config.yaml
tie_word_embeddings: false
init_std_o: 0.0
schedule: "cos"
Each number is 500 + 50 x the weight over its row's rms, rounded and kept within 0 to 999. Layers, rows and columns count from 0. Numbers have three digits each. The size before them is the row's rms in percent of the matrix's.

# layer 3 attention output (transposed), 768x768, rms 0.0742, rows 256-383, columns 96-127
098:497498529589409506458403440477567549485512545522456563506481547446569579571528565572476525518540
098:517445493591465493501484441471546452530476389576457403554582487547478515469495461559401536528469
097:471537544593395501620573380570497511552518619511583490520488456487374336526471527502516489424549
093:491554534532413562529570457466508569485527529468477453566521494511494534531424390536479598466487
096:456464518486467438634517528515480479507437498529511469509529569546456482434447525488545558493573
099:539569495543466454417493527510535468544575588447505390478413525473525539545594510553446508598484
100:427476490493520515537571526611483488553472451452542550358580511431541486569471485495452501569513
096:551492450561502507505489634466526547574504402509493489453528511449488492526555414510544530485479
098:479585467535427490552504568479521524489461402551490502550456507456574422529480569560510519499519
096:494471574500414447554439540541435562425440488477554421443500484554497505551429427555525586461430
095:495354502410497485521531445515464496487508540413489575506376419518466488499538455443543514436580
098:605578473442472508485534512506497505592441453465450585446468421566469573505508554458518621566541
099:619469497457493492463517552496504513563525438536561508510597514575490500472552609500460417531446
098:437447566555525475448503365497378519517585536550414465537515616465537407505482633504430465530520
096:483447557437455567439437444567454497422488529564422624401496484554478412467577540518464527592443
093:499604511399440548582519523487473590525533531431547571442494578501514561520489522495461518478528
096:423487420431511509495601471483532509462540534534484490511444470526482457442512466505513518486513
093:573450572458550451484474528439463553438472463389413503552596475505499539448477455533457498480533
096:363509488485476495437396505511509490502506638454495450401613543497457579545533476507463485445569
097:496492488482522519587539553532486443511388548503471497431399406563528455435497573461508536439494
093:554409457543482500490515494490516524556480655598555462551427532502505505527441467527512461418448
091:521490469458565470468489400551527550428510508492592553540590490569564518413519513538561483501497
098:490543469507515555527461438487469495452408464571516460530463427489510496548496520425526485458485
102:472474507569518550616519465565443489374439501529551529522405541409448453591490474562475466484448
092:463459452422464459477450499478599450491403489506498549484644394499512378568516488469538504498473
102:529515542521522531549485435443566496607398455469528547548427507522506442577390522543427489526529
094:583503413511551418478470558484526414551412608447480528529582418489449450513443528451566525520524
095:465449532506535488478501506523522609390439500473514617516466486509515490519445479469451479488535
098:605565502452514541577510488548518568453433530461465464517486555486492389459477510557521457455392
102:431451567512485447692559477514471527472545530431507562516478555517414510603522432546488475504471
102:554516565590506539528484554524482519448454498446569515536485564532475551486472487494497534488474
093:591532394501467480506525507472423526589511550463506582536529403526395534496490470455553584458546
093:500470565483470479436514523473527482536513517501466516462533502499425481566459605374474522524511
096:489544424418429444441425495464510585475492458473517512544404485508452438500516445517520451495551
107:586521508503465497562444513471441416506398568432463456545455547559508531506429472478468557453551
096:521463522528521390459511475464474435471553565432594527505491535498519391544490494478437564494452
096:555533313493556475569599482477547499423568390586495567470487506465500542513509415423555464521490
093:400577482547548384554548526503513515494539485396548492462567517399491599418560538478547473523449
096:519377541543455456416518546525474581508438523535425515554536448476526546510564528489522475524496
103:512611472533513528430551473499565474532493518467535429477499472464473470473500544576549519509500
090:588473493506468524552489485433550436456464463502509521585494536524508571609542512550542543411509
095:406532533453498476534477522449619519506537397537532488442506530522517544509421426537535497510422
098:587459514476502489481519593556545428518396458469526445449407502519505489508496503587479442657440
094:589450478525462486463354419455460461556496443538497531570530454476448465484453506511536530554517
097:571446566479483472450455523610488453480598523495609504556491457419548552489504504544513438568565
102:538505435423399526442476475544576407489399560488501563455490536448499583557559598469467494531423
096:510424467483486541419520492381508477585449582520522501470575459549428511517500501560482486593495
092:491458431516482487548462493488533632417617571588495545531458447482437515465433433548477537427506
098:513567548530505394452509576498526543507476396460450401459546469474507492530525541526540442537542
100:513508431451472474433513471460557523476469480534469503397572425563551557557520485518499440473483
097:483495548556556487440615517469466531478476444464521600460427463480486429558420516505501423487501
092:471451431466517504501474540436586391498572461373531385484452532431517530457485533474500466530462
095:441589534499520583568443526580525530518490495546617574521431568522510473569408561489429546588506
094:477596490459481576576464484485504568507492493514452516564425463572559527406481572486471500471580
097:506507509466503454476501518455478530459518459528490515559466473523594558399597526466537454437406
093:487537443446465521503482512471487372533458494478489456479477485467500513510498495462516550468502
100:555490492518534449483499454458505564477552470544486518512550460517542513474470443492538551447498
095:535495468530532525584426412481502487494410413505495613492630445440625443470453609456471499544625
104:567460469376482459582514474461385470470544525569489567471528474516538480522568548485523460570399
095:503490368511499459593464444533481516598582537469496575476494501417589571592520552472478494557552
095:435435536497447520520511590593538526494485544590513527470490484519481545624513526440558586477502
099:463573435512472463568551553536462539438555554554617500488558482516503420497563506516495471530550
096:512314462506427543444550447451456501484494496518536471393582521549490496528522518581527452539473
097:503561463443506453537525440484473488545566622499432507516600471537480581485416474520435520421529
104:575421480481553391451559500382448479562503420551567459557433513514501612480508454496410546514444
100:564526461599513528486473500635518499412623523555551502565448542506527500479429454489429511499493
102:528471602417514544496571431531523577436475506576529550577530455536455469452470578502570413547543
106:577559528476564472513520472535539486438490579502540492468456381470559481557494435460430467534579
103:393518430455443536574476414408523609423479551521530541493590529544450479368497338498533470512586
101:514424544504541480570507531549486502540443467530377546510439564404466469500493547505486539454441
103:538490431479521415553512434481546532451505469518501552470538555480555429541568429466552537511560
106:480479444551498592542476423542479407457563410544617434470502512585482515523418494418408526430399
104:408477605506494504506493483537505553491569468463489573447493523506534584417514479522511480451465
106:530499477524499564495510444463498495501394515527379473537432430447439608524457493493447515478496
101:514480496528553499552449544569487504563526426452475493541494544518544467493540572503534438497548
106:505556489556490506560428455494550453446515578486444506488491556548489522436494514378475428438531
099:542483496473479492435502525441395549542512586481376455456591461515463451594374542551580553445473
099:646468435517510520491519569490489472512549561465400423538639544581523607412461436499407497388538
105:385420434582468499604428433541547455394638494413542472408550509555622476458435513449451500486476
105:478413523435491466497533529571492494536542498489499547447498522499568498503513510379590504532440
103:618508421480424440508436483499471445529518480446499497494570485475455423529475472440486527506484
099:558386512565532485548496463536559508515502520510417482507518540479467551468569468556411515538492
111:372460509459478505525472572507513463445439459488553495561483505436511471493546584539552522496552
105:500459510423469520465549512472469533483415508536550472481492445426467430627515500556570566437585
098:416509486498510513455481452510487549496482526562436488502488572515488589513570455528494525520539
103:491498484552544502536493412523321447525388522539537480538452524486435514543505545497469459438534
108:431545556528495470587519416609532487462528532597531454420449543498493540474547521534502444501408
103:496507515474474543550439500525508541558532505399463566502631506609433478504520555496535516507514
102:482488581580481509539482413436488467496437488508489520573557521528533533560614539501424443505478
098:535476531485509553591527499419464435601472525525454399537571523517504527619457507452470496496442
103:538537595477532530445509548524494535470520463550528518499495515536482489455574565572418452453546
111:477501385456484566452440541529554570589535485461474464494488515563470439558445498454460502522461
101:499593480534501512487558544478570455548397567617368467547617415457498532470478507546542596525599
102:446507537521554529566570486557501497472522478554464478484518543507391512411507590563519488500548
105:471486500527626532530558504538432476412470455368492520545493468481484569428548491623451480564524
107:482523461531506561531509354557386527514531464569457531498510529507491530498523475427473577586538
101:570526532538542519545417433585450526590472418537511559483457410427444514567487608568523490520474
098:484481625473557430469466455465387438402589562548449577494460491494548525487590476484642527405487
100:497582561536517443526538475502460516442492482567484501492469483439523569487508538608551555490549
099:380482586474481466614498469459416524454504479511526498470494535431436492458536476554447592387538
103:509492405503531547554434521516520474545414538483486489558567532511471457449499487397486514525510
102:415522550525579531463543501420568572554532432529533496521576500498450514452542497432505479477435
105:382465521592598435473462417548462488486484547456497376460441488555467498497514512505374529507500
096:456528470455488535493595582457509492495433548417497504596494538563538442467559533503552586536491
099:472487514477472558509471544507522439505518490476539473537543528483466496488507479485431483466473
112:475489411532475533489475430486513487415617533501462454440427554507546506462445480426456476507437
102:523507440438609515537456550452539454501507490559461458479544491521494516558514501485533546505519
098:506486505522480564531470450506503526461453512541547590597489474602457519359442496475565502443535
102:467537489493526502544542496501550453484466573579582552469554522539526598435493515452552554533511
103:459469554522447509510455502470487527456471512556559490535546559492392433505434469532495490480425
106:525538517564570461575455565470531488403559531484455524492519451475468572471532526442482457500493
098:581566450406484514535448501506602527485635467547441488448487522423543580558566467514506528521600
106:567525440576481457470457485451491494545506504506551614540540488483523418470387574573612562512523
099:460492441500493385503549456560422547469547509438493497542459486538557497472569533510509480484518
098:573527523582538555523541557538465523405492492478435479494576380483445479524454462535465505507570
100:567481514481540414445475556437552437541438541431545461528423504423446499500447459519430506516497
102:388560573474495470580552590448500481545514461511511474505518589450437513578476531530558421470455
113:467439514454561474439561503465523439457510461507579472512469498516541505545543490444520590500491
099:465518424566501362451442534532528554558538519488564466539544556483458434455452423366497505510467
105:483453460506541442503499486526503467504594555590400514577534419398448605503464481491539530454440
102:402567452510408451430518450408449502500435350544512416499457458569522539517555547448528501512454
106:561386427437463500511568503523568398584476450547437491544499550467488518520565486362473529422403
100:576472522457410474448507560553502561431461467530370470545516483438503467570485537566495507559431
106:480371489434564460499498545482489477503477544489402456514527433550555546499481525422543543491422
105:441436532500509539453496542570409533486486532586431515564495551502546520564492484468514467491480
101:433479508548558481437554481456626587534515452467538508489518615506533559428525484436453515609610
107:486437454465513455511503470531516628498400513494514467537447440600457481418567505565539538556449
102:514513527489576483519573467580533507450461477473534452397453424450503465508423512617528484532431
# layer 3 attention value, 768x768, rms 0.104, rows 257-383, columns 96-127
087:444483487455493551419490561541519509484487473495542410504439416532459451512537529477518490480480
090:510545439521428422520471528450568513543479584486492528520500531436443466553487469544442515506407
089:483531502532438504547506501516513570486577502423519490591483568482492544574508422462542507576526
096:456415522473524485520508523594510525416551460612477618445459559533468498534520456606514500459471
092:513457511383555445507487572471424453404552526412502532520470497539480547433539492511417597442542
092:434404544468567432510599500541596487434453456440472581560594507442533484496513516447508592508511
089:464487579518569472545471471571519559507460482492428482445560553488447554433508470553592421555514
092:574519457557368582505566521496516414510563510491454476466504474504440429478470553540529466494492
088:560443528510564452488485590398541609530496468515508496502491539463417490556488509542500489495418
090:464435534540499560577444520475549483457551573318507403486381421471508456435502523478526475529486
090:453560422501512511503505457570350518460571531469514512467486452510497497459522522533594496410492
090:472491527458527520590614466562432569500532454491456460549527504585513484578455635417532511530502
093:489446534380517538520445569555522599481445487529517523450512514503449464561530513484436489495436
090:523466535515433504393505517469564493546441549472585481447566547537473401524484554565564510524528
088:418480591489394447437617536469537536658469601403504471470491442504535561438436593581495564474546
093:479512493517482472628428501549513643487470504490569525432540485521431524444466462426409521484445
085:500534615499483530554559477554498586428495513532526558458521460489474484386427509546526540479536
091:566512485391581443473583433470559477471505464578526561478575445436558546528583511509493544463599
088:511465549568458543442536415474458453455492491475483609562516458457520511466554525518515400478430
089:451485311500478471494408479495451542458521420463533529492503484446488526510507457499493445456506
087:486575461405534506556552548495533440586562543415509492458515460555470545495500502562608479517625
090:581486427538526522417447553448584416528430490614488518506537480551476593538553468515510495472530
095:510533520491499540443473508444506444493509451494414520551524511469488450440442529495571506528440
085:434505499584465450385488584506488613465477570510509409475421556471489542438504487444452522453509
093:500519467627519486423614502551508389567479457631432478479603508484464564431464519450541521484560
089:520512449433465485557451562420434499518448530526536432525587561530448487534510466518502375436567
092:508507593477525492508525560474563546534529483502419505452490470502472468549448556580505532439542
091:493553510529582514521503512509494465502548476541570453555491488527579520404542476541509526528516
094:494450496410484451519514481489562477562461451465521450397605546498547464424564530484482639475497
096:460531458366543405521496501511593455507508499442484442311461422585618477546477454512518555479518
090:478527574524509589517454533441445419467429516460629536559426442509520513590569521455512461518499
090:406420513485519498462452449524559416471484416479458474453575421462534482472516459500534478527560
088:490553510475462561534545414528546543541435528489495487566419480513492429478548557469564527477469
100:471575582510476501460384563471511497402521458539448538556562454517409496492540480440469484470475
090:535493527477502509542556465505617496551448492506591460532498431482552472566443459459506529484538
091:501490473468481434599433480380499516430466486491517602502442504520475544517491432436501500596568
086:535516653450548556514627467519585526442456564522555520488499595507525497454529550482558519572534
084:502469414440489559457528467549532549589472508478455574502515538620492511556517504475521509538522
095:521456500533397565440455521512512501514482499502494525471546421420425526507407461468488534544527
086:449539479591509483530425435603487490571514508486567492443543520415537424518519583504501495479433
089:513457466546503536529494548519554439425445472500468431469577480533455549541516556560465444544518
092:501491496502519541516451364559458596485592469495530429442466556520483530460449393520506450498586
088:464445449463506507496468486484512394469467490502596478459491502578455477543449437503452469541483
091:497467465531541477498490421448446437512449513528497491509416557568498453494494505484512472540501
092:501584560526538446494485388552502557442511475578501486494511420551496494444463547466484501469489
090:501479507471420580461626580480505548522469483450475552555531555469517531570562384471467546551466
090:417492533429450493548508459481484455450434497531486492449493546471431504529514603487412580513572
091:465461529517571447458503544450449532480479481451498557514498507580510581503480496513513481495554
092:507572398479478575591555443529439573501462460609498435470509515576502440525550570547511452469512
090:482518500543447450527442512561454485495569394502501482496498502494549516434474523502601527557347
089:482537547482539558600576439548509435582488526494507412600432398439498497444563517457475508502529
090:539521575438500494457402476516481455481573460552554481531477449523396419532450480486539522455535
089:554559473482494395500496575589492503531528478498442451434491551520477500442517568406499621569442
092:471484483497473468455525450396443564534440466547478440513551515473526555539519518536575515503452
092:520481469445558497507520497514503590453493443565488674505457521550506483464431495452406451539499
091:482431470495537519403554550407469600510461524420432542533521435467599452510526490424424454405514
087:487647479433522507480479492497545447491394503605555513625576499569503431439534563499462558518523
097:534451486530433457509545485534487465486492542470492431484604570470457485569537506503545566463471
090:466540554504460507583501471430499540693457544470488467571474591500573562558409549412539574531454
089:534510524461478569524548551514549556538465539484471554508487468472536590476450473548477509515482
095:564573524485539458521485642456472568578525395537559477590429482406556510507553489427567509616563
091:488500500436460465536574557518547505486469499494505482481472544529533455553481491381361429487550
092:456530491582469490471516477544508542516467450569411501539468561489368501424558437537521459514527
102:419411463502426448437475481654493536539559502466497524477519440590507525421531502568494410563454
102:504475457511501536435591469544532536547555416512522473576459405486470566613410572604503534525431
103:608397533495501501480390415552554481453505469521519531418573493469532435502473556383568523493459
105:500483401463487484536505427484507517461498542535434539563409561471497518527382516433469537499558
102:462559556552533507470467448627532450467420495547575400523439531471435437458569470535437468489452
104:476536582460588589459550443497537587536459475462437566568578520517543449476536500598492532568483
106:644400470507445507459519416496512467516484536552415521543550503552451525453481586467464456567545
109:535425626567555419497527385547528467547528437484429519473513505645488468487462587558560479567476
104:535416577489495566500496512443428489532537510437447477405472462541422544480594473607521557422573
102:544475523487485473402454514503513579520472522618358553447562521486428597474486548447528458506542
100:487505488534480528455483527552443501506466595414390513555497468412550523460445572631501509410575
101:587460490453515477527481521552446507435538486406510510463477490382491523559536579564500442546546
101:531475538503510483562489455479444524517429436501522559517494520496523452542482433500506554419480
102:527503434501475370456517572421576464452537488467564490501437484541418464481475547456378466472495
105:417474511492463545572494551488571480530545525519536402524437506515463393605514564448567530470461
101:497569418439506529446469591482495561473482559473527661421480687478500527490469479539556476463478
102:578610416513553428453409604396479433477537525479501521437539496547454489507400512494479455582517
102:547482489560479555533536414480513443439540485491503502505493473477517504520459475500423547570571
115:565504500427483504506377526490603452505484493467503581533536559526498431592470530579425561533524
107:512557497568526565508435492507380549498519398480498450403507515449496486562483445469388486515469
098:515516574534456553470524461492483545555557513525402503473554421491584595618477462546543467436530
103:484555466517533508519487439547453491427515482501518513557486424540517546439500511496602423366557
109:436499497575550435535536529497508410519509580453541533520456506570561527415554463509565434454440
103:555502511501531492618454478578509564495427478457504515515527501542436500475487429530486494412497
104:354533485481521393537536543437443511572492525576587536538501505470506508522446582524294394517530
097:515508490587473481490558537517430540506485544455488496589515493487498457623372549537420467448559
102:510504513486562501551501469473485432494442527515564531526448476416519505535543507470395443539490
114:518510392463511548504524435517485451605649528485533451488511388520487505506396621497578522514599
102:576515575449476528550391566504450444576496436522523442591479481440387426463552432516470381491383
102:517526558431453548403499587565598515561468469434572526536471488504545539479501509477476434565395
105:578558433523440454522569469481560489474493520495567447486475500608559459622492489539519520557579
104:471469561489453496437549459579449539445388532527559533523522515509469506433548527506549408437593
106:508562425513486498493461583434436456497517495498554507604586459532413425521486603474422470557515
100:460536500557523486511488422512567566577471584546499496512562490489600586493447436520480563451489
101:448489438465502448623497508614536512527574434497445408400512496459506473576478521519544440487435
099:457448555431527623507508556391485451508506487373560420462552517460499536495595469499498412536551
110:448528480480492443476512536611436490592549489466548518464522480396537488499455564466561405446582
101:509562480463444582471457475564509496482539563586501485458561455567561461539535590487431515562490
104:529502541541533458542466511600522593466445486493542552540503424430424560499473427542457464483536
098:534448510527542500529532608399665512464558379501434538400519506525541458475569451536507534538466
094:422436388580527517473533451492466454570560556527495543543526438555536536468470550522492463511458
111:495524484541476448461463526442401546488541524492579474525428487546551495604420572452537588506527
097:554498515569494494522463563366528489524464467498497580468576475515462456520439480400452384486497
097:544495551645463580510526584471527553501537471438514567450527501530497553496414597519374512540513
099:483473446530459515448534516496490462447446502484449461406501517462537537502519479546462582466460
103:495551494414497492394469549558445551515497574495574523626550497429598470620563500523490517502493
105:513550504480490509584506502446475390477663537496521532560566478495485455544491533431525568535545
100:514447526429573440521505398523453505495397485512451482559496543491589510474595451554525457460429
105:547518551511512461561431409459628413540486473543478484507505495556449456479476491556478463475519
104:509416456536502454477583435589549585591520552424449530498456458529497563533537548476573501575533
097:552438417444459532470451545512503443531536487508459541482457487452459457502437454400529506597510
100:566447503440487584465597490621475496513542487481536372502510610379444462460542541496498425488640
098:386576608465445518454549552529510519569496619509512439527495454411514518464446520512493477446535
108:587440489552506387482491443574405473539532473417482504457501482571509620461488519428539475506434
099:501551505630472518453452465477564474527558469528512543438527510507389534508487448409581414548599
105:498532431491459492436592444639511498568473531549619472443608547562501529546483496486556466495535
102:501607454514495545471554408464471550522519449461425474477511494553487516521426393440591491488473
105:558541496385461465479537475476479466580491524489539442512537523521459356551527602476410462518444
102:554479543423419471538430508532552439575447475575436559481492547519487569476480508524544509489510
104:502428460530450496506541503493462440446549487412550501452532439490575515506519554455502449499464
110:453408533487504529506537451603524514536526509535537553396543505502432439547489418493585523516464
103:550526498472458460485380474524542506465501577569509422475514553517465554469499452490583519482457
102:501510559502484535503447483450510570504425539541527577483475496591423570465423447486489531501510
099:519543522459447480460512494526593451438568465509601449410498577514492533513505533502465462507454
# layer 3 attention query, 768x768, rms 0.0882, rows 320-397, columns 96-127
092:494485413538502554468471504507488454482434468478405500589468502479473345494482511559539564469474
088:568496433491543555542540448502506458530429495418437520528543421494578468446530551501494482443540
096:401467551384445558479514466403455585439444462461522494432424514526473575533461527425547417542482
092:408449436510499534432480527523418553395439515470547425413490525500470498462462514504520542520516
095:461467479482489480556460532543530593547499506464461521552556499553549531524521489465548545433565
099:506578516470585439558403562499462512510473511475510563596554543535524503458402547471539518490450
102:542438485540498518502560503475439587503490498484547576595431512484470546488564546476467540404482
108:558376569441537580450445445543535502499504569396520565526475508465477510443463482487446561546379
109:517404430496369446491512466554422498484457456513495549418432461437523479467406418482432450461487
102:483534432488532483389479505545489484437426463495511475481492542447573476586479434454511503436549
104:503369528479382616490562468511543546407464564449452528470499476540581532441482547527437487502502
099:563541425542578503496388474474461487583499421534503441472580452531475380589540506448564516493485
106:491481525546514568562505459520637507382466503541528481536548561485438573481451539530558595555422
098:542481491477470494528456522436506479481476575518457447577576436535460515452464443510517473505483
106:471525534489410478551523549494543529514528524510466518461519565438469490605496441436452492383478
098:519442500498557541584552434428531532567540522487505423513547556465568521549646502463447539506497
099:485532464442538464515435528462496577599510508543526490665536502499482524487547410576536493551544
096:420426497603562553490574507510520536541421467515547517401573505525507434401444487639477495465434
102:483492493529479471498503454470526548556460537558530471396531508447498476427492530504468528542497
102:497439509565547534533557522486442515484460477416482540574466506435488488535575577461546444497519
099:529459576493532476484569446500443459454419467479555404552511458453460469524526465532428512454467
096:433520471520456450491465605458505540521518549460488539493421514513537555500485563426490551395484
099:459458515556580615525553507535482513564445497504489550443474561556491562517510551474505476523460
104:508496602556417574481469503490507558551500459541567439592449460443537552490575444474434483474459
097:470449436599500511322521503453479616478505503443528555499495522478496546555530436525514428490515
098:535437480722422484513512456531456474499561489506512471517394597481527414567441525538378489517556
099:519484483489563485521511573497496392496472465494576496481484459479480534525587555514507468517488
105:525461584468528513489467498574495530515524443553581516497553496571499571471541515532507465522468
107:483477477467477546445528514565569492501451529500442412530483560556483561546496519482500431481571
098:518511454539364550519477544441503553473428504356545498483526446368508481469519588575508419527563
103:442457439472419488504517441458593465499524516450474456456438489475501566447501485487444527514542
102:513515518510621575454555486537467442467470463537516417555501510487508550534524512490433430532459
099:493512450577567561411547533435406453566463558498626382505507474533564525433412463443493621472482
103:479569406501480506561520532457569486478607454474467525486518474576475552538469463446517495525446
099:506474451407551497507367414462550435487586459550492513488576456533514548463501585564478505527471
101:472474478479565555443512513516496576496503603465551470549491564575533541562465495543519533572552
101:555373475516455511496515448554529483511537496500435539439439483555517581471437456506476519445409
101:473527492568533543467419451462519447490554495494563522672585553599562504535513488430437527503399
094:469487545503454430436447459566468409556439512452471443494488566434452573566355462524523459443535
105:439480584495467478545420510501446519404461505535452436509501489452513510527498478455475529514518
104:474597467501474456469520488594479506524456551505513591547458421580463466471470580492491514555558
098:499525532519471545478481385553569481541563459522464541550465586448498589520496539485590490508520
099:444492432530515423475431457497430440496438549535532525508516491515533555446469471467447436575396
099:471504493544496451509530454440646320473470511543527521593521440516495398479481551452522409452458
098:421387413449383447440460564461509542530386533489524531451471488462525542537500501481486479462537
105:444505473392502514530409409533550423385573494563519524571430483502525591542473390397450487482525
107:499445444435488507424481506490474530455542463474521487562495512572471447478427562466530416559412
108:547562420506553417528475515575582534468519508543426510496429484382421500443563448463318572518596
098:499446484425477519503439522534462486417553416455540396573482492518513515519496470492404594537476
098:423525498487553499501521446536556483517574452528531474589440562501524511538455439452445441500499
105:560532537555416557563539550515570415465448505500515504490473552476545555574490421494547519550458
105:532452543481551484565452445583506543451469498378454488437544508447525499523523457551543510455510
098:516492504425477559351431484533489479510503486473506330461429496457553548531438542518512424598480
098:450459590581526415529553477496491458467519523483512537480542553518505457504566536502448514498490
101:509471479446534520489505469542469532474504506481460598529438492507529367397575530515466515549464
104:490367567447459518495509502556452438509394570386496505543538495466468433449470405492469400418564
101:532545448556478489476485424510492512452497454482492536528418504513540491463570491446529584552588
100:453436589495508508516555483404491541489458438439564459484549590487498561475544510489579498557506
102:516416379605533533462572537466443469584509508539452517501599627506546553503505512587466506553561
099:541456533570465546522467498557525556614402563547588453498554411329486518448529435586495549496432
102:466438470491504496507494544558461535430558526490482518451510574450512523598582517526590499410571
101:509594467493502456452453508520515442488587423517541541500519456538433381591479554460409586481459
099:544503504421419601410567494591437440458460434559461432554583459436594478453528506418502476579448
098:476445522582485545565419421504483535506413482474478450514443522551564591490580499479412582513459
103:577443537526539491520480464458448547443497490475398398456470498530472447569537477502532506546388
166:449430486575520506477486502482500477514465527563480475504489438444511390518567535448599505513512
104:538434441457484511560477463441370471561474475454517472475490574485489521500519450523493503492482
098:404536519461544496586407450490545564551463519461579549410476538406366565551488486496500533503588
097:464565539513467522533438541507666540552441508404423504479449452494402536556445537458422495471535
094:488552445519550554485506487489469503427461559570485551518569529522453507444357500487530468483533
092:530541545391530569454537430405603526527424470415474568535470479466471525457498589512533492485550
098:538453528449593542493526484505443498492560510544559454568551428606533478464618453443480479554406
090:466415563495534597515479449574426492513463551581525478543590458485538479484512455423446454502493
095:410451472566481420526495460488561529584567534527564549444549505476537541481413538522505525439552
097:533503513575518371445556580461496508529522562415525446466540480414459429493516461450488529443525
099:528534550503414469440525514539565428519518415550530503546425595501549522581517481516468500480524
092:541634459491499443429513539417559566481484568413499461529470494548505467414477541481434474460470
093:565508409594415490567480502477535532502474493401565482495461499436559420523469533551483388425410
# layer 3 attention key, 768x768, rms 0.0879, rows 320-397, columns 96-127
089:420444506570493464440477561452498460500505546538445405471520478535531534565518556536510500539518
089:515584530522465501416445493470577478464507435413462580470526397513497516479508513489545484524493
090:554483444517538449488535512477493451605427502568502551457582527499585533456477533590484538451507
092:466520564639615620537495465484549508429473606406471495504484536473401476544435456528480507423515
098:405543514470541565356553562373564401448439498477491507525529426511462556585549413436499506490470
094:508504448532536555532525452441552475504522485405541511411543489407471475549506417377447502534434
102:502552585513572497452492464567533441439514537447501438410582472479499564455468493524493446486478
095:480468475520418553448504493380442462463492508543581561458461486339443539392457481471511558468537
090:423594502517576553451475517435507513584513601449523596523523512492397522520500573450523581504500
095:480508440480575456591430437491455536500586466556571523485526505550496413519543595521490471522507
095:535472414466560451565467506471512510462442475504611564470475520576431443396538502453518539559485
103:452503446587529527440475550493505570482504528485445456495510476553600492616498505469515403489434
106:463551487512467539435421497501438493537582501469488477388471473467582493492414448568467382508489
099:465488498614524469493542533483441506584526485505432566550395430515515480475454471507575505525570
097:461495499378460526516450475622549473535430449463501502572530503428458501481511493496506568522495
098:511516468474523540441579538515519511465539385455420599493518495520459486560499550467516504488439
105:463521484527577518551427419453528438503521516529512463490402481501482561531514464530459514573526
099:505518482470537565484505582507483566489540541519480463493548459528512506528512498509491539553507
103:476492518482509484541486581576551592490480487446488424498543514515429570526537497520502536454472
106:378478494513567433561544522504408476477522427520490509450548543477495508485510453450479556518439
104:526608442580516523565547365474570581484544521486578541464526469503668500491517453592510527581545
100:474548473598509614493507384549492476442472549475501543501516581479394447551490501494451439391480
103:503480513515568531595479467469514460536544429508526530455513530578494514508500526503496491494477
106:446475449462513510459433458569376596505422500475510524511465533544473385459548570516509512550375
103:540467461589467497490527489401440538488452525474518515468522582488554469407507552443579431404486
105:520449522506450505489466471554512487557506435466534483510452512433444437512457443542469501616506
107:499505521434556505478490487498377506455518477441572551503536479487578556503452446425443520414472
104:395546532467451363488421536483478493441502481484579422440600473589481509496450523428475552526490
108:518613548507530417544527482424580480453530429557430519424473507488540501627561463507542497495478
102:458522375447461498542425439543614467464455523488456431401534507530519513589452557519512517538503
108:459544436473510478461490424444501518593539566432515415559583512520532405482522563558551468435506
106:500453543567479587537548390530478524528514424486558516577446491380559550439514463505449530522530
106:462586447473641504465578524487561481559451472551484497530579546488440480579565528439509531440435
108:584470405463522462540529460522492515556511454523457514522478529486462548537509448477438525466495
104:447507503475383512508511482484492493537491449515480478475531560486517500377620475404464453474398
106:473467548486517412482456513568491476512498593564534467477537519532510550501458504365542490458460
108:471542500468529423554539530549498540499518566487511558516571514423494537458500441491526573534487
106:469398537430447523482442488513485465486501544491516473409440528468532367491462376426532518465412
097:549530581460468526486477489506487427418579435530468469553478492517460443538566583512513486474517
110:501420544528477558480526466541425445489470415526482489553424521511454662419438468545469587503430
107:528522443429480504468501503454508480526467518571507523447557389455537420522542473523477524481492
106:512493478421457588512528456475530489558498493531530554575439426487548513526502520502527573413532
106:470459450514450418489511548490473530467486555451500525509555523499506542508556445472460489516522
102:596353494476451614461604430554475493538557561476483540433536543453531586516440578404631547520492
105:493528562531516624532556524384531503539404591530536512555392443531442483423519514497515437554539
105:562504447396530491408475604505439493434479529535481389532492434532440504484481597526549528512466
105:539525579457388491472520520582525476518517492525514582573526544487533564445552515433485507531520
112:557497433420563517471513561532562481577488569555484443565451412591537535528442484567461469495430
107:528488432487391443421451506542518463528484539430520465417537482495464507493463457501439370494512
104:475520459470528490492481459360548552539531442456495541516461430500567475415508492476569510462500
109:582471531515576502546553454505495535549549612486450492514590540469485453491533550489496508463419
106:529505536474487517526433483429439397527476495592521420507458521446459480427531482468490528444576
107:487438577448437524594460531459543540541480510513534628494423485481472443323541599542398464529460
108:390491474449486538535513471565540600529403559521573442527433466471484532361505496493497478511548
103:494507497438416485523494604514472535512503437572526583568509452447394469370532442561461478480449
108:450495540490416463516537485463514441504524519476440519432368456500382537548513507505596501447552
108:531590450497467518554483486353534505440453492445496515399392592504525520477535481599516456567489
104:524590561490464491508489514457490493626488476537530503433489513451530569516530579441552421377585
104:514560462508483417513590509548521504543547466511589446571540505512558503564451446499474507483471
106:568561524447526468502394501580507513523526518524552491509468468539449575441523602514541599502537
105:510564545563510401457502517476509488516408455476473568441543480568480532483376466509587470484485
106:509515482539438472519475496562465458585478475455588490502520457543603522553458482435492484511463
106:324499470482434538512510476506537480504507544485505501538526527519496513443486440507477539530500
104:484516515516523514447500477469542570477552584423493428486467432509520535550522471543625497528449
107:500459543510439541570452513478474476480390442523543561478510487462518460483513508508534545555525
107:469539479474533473454492554486516464522466513512478421468499531574411430458479557565526493489473
094:483563537502498569515514587467494415404522450468503512565543445443447457468457540452528544509471
095:517443431465613530542499441459483523499561438527523520465478499502590384582535484492516536565448
080:539439484533493556515557386450533553485520377510545477544609662604573552526520448444501515533549
087:469495486516524510542426487532430545477451539477564489524493395488550501546543440385536556435541
098:460494526466501565519460556561491596519373566499463519512432452518529530427451509489572592561590
086:404560474513508525512518516526508532470530559504522495462380469554591545495366539487445514473476
092:477482413513426503428591482502425507502519440501536551502591520533570475514553483504466567533472
093:479545465589507514596594437555485538485508435502503541518516579516476459612418494487546437507502
091:564428501399487404563490465557510521477438526483542495504459505567462405484410483532519479530580
094:453527485430470494515508489493509558464420602540465433502409448453524467480479470483512490518545
098:481453437446528484486478501537549487512472548497645460541522477500396510500510429520530498513473
095:533543540493491503518410502459532483564429531519428371423483511470501511469502513445540543469449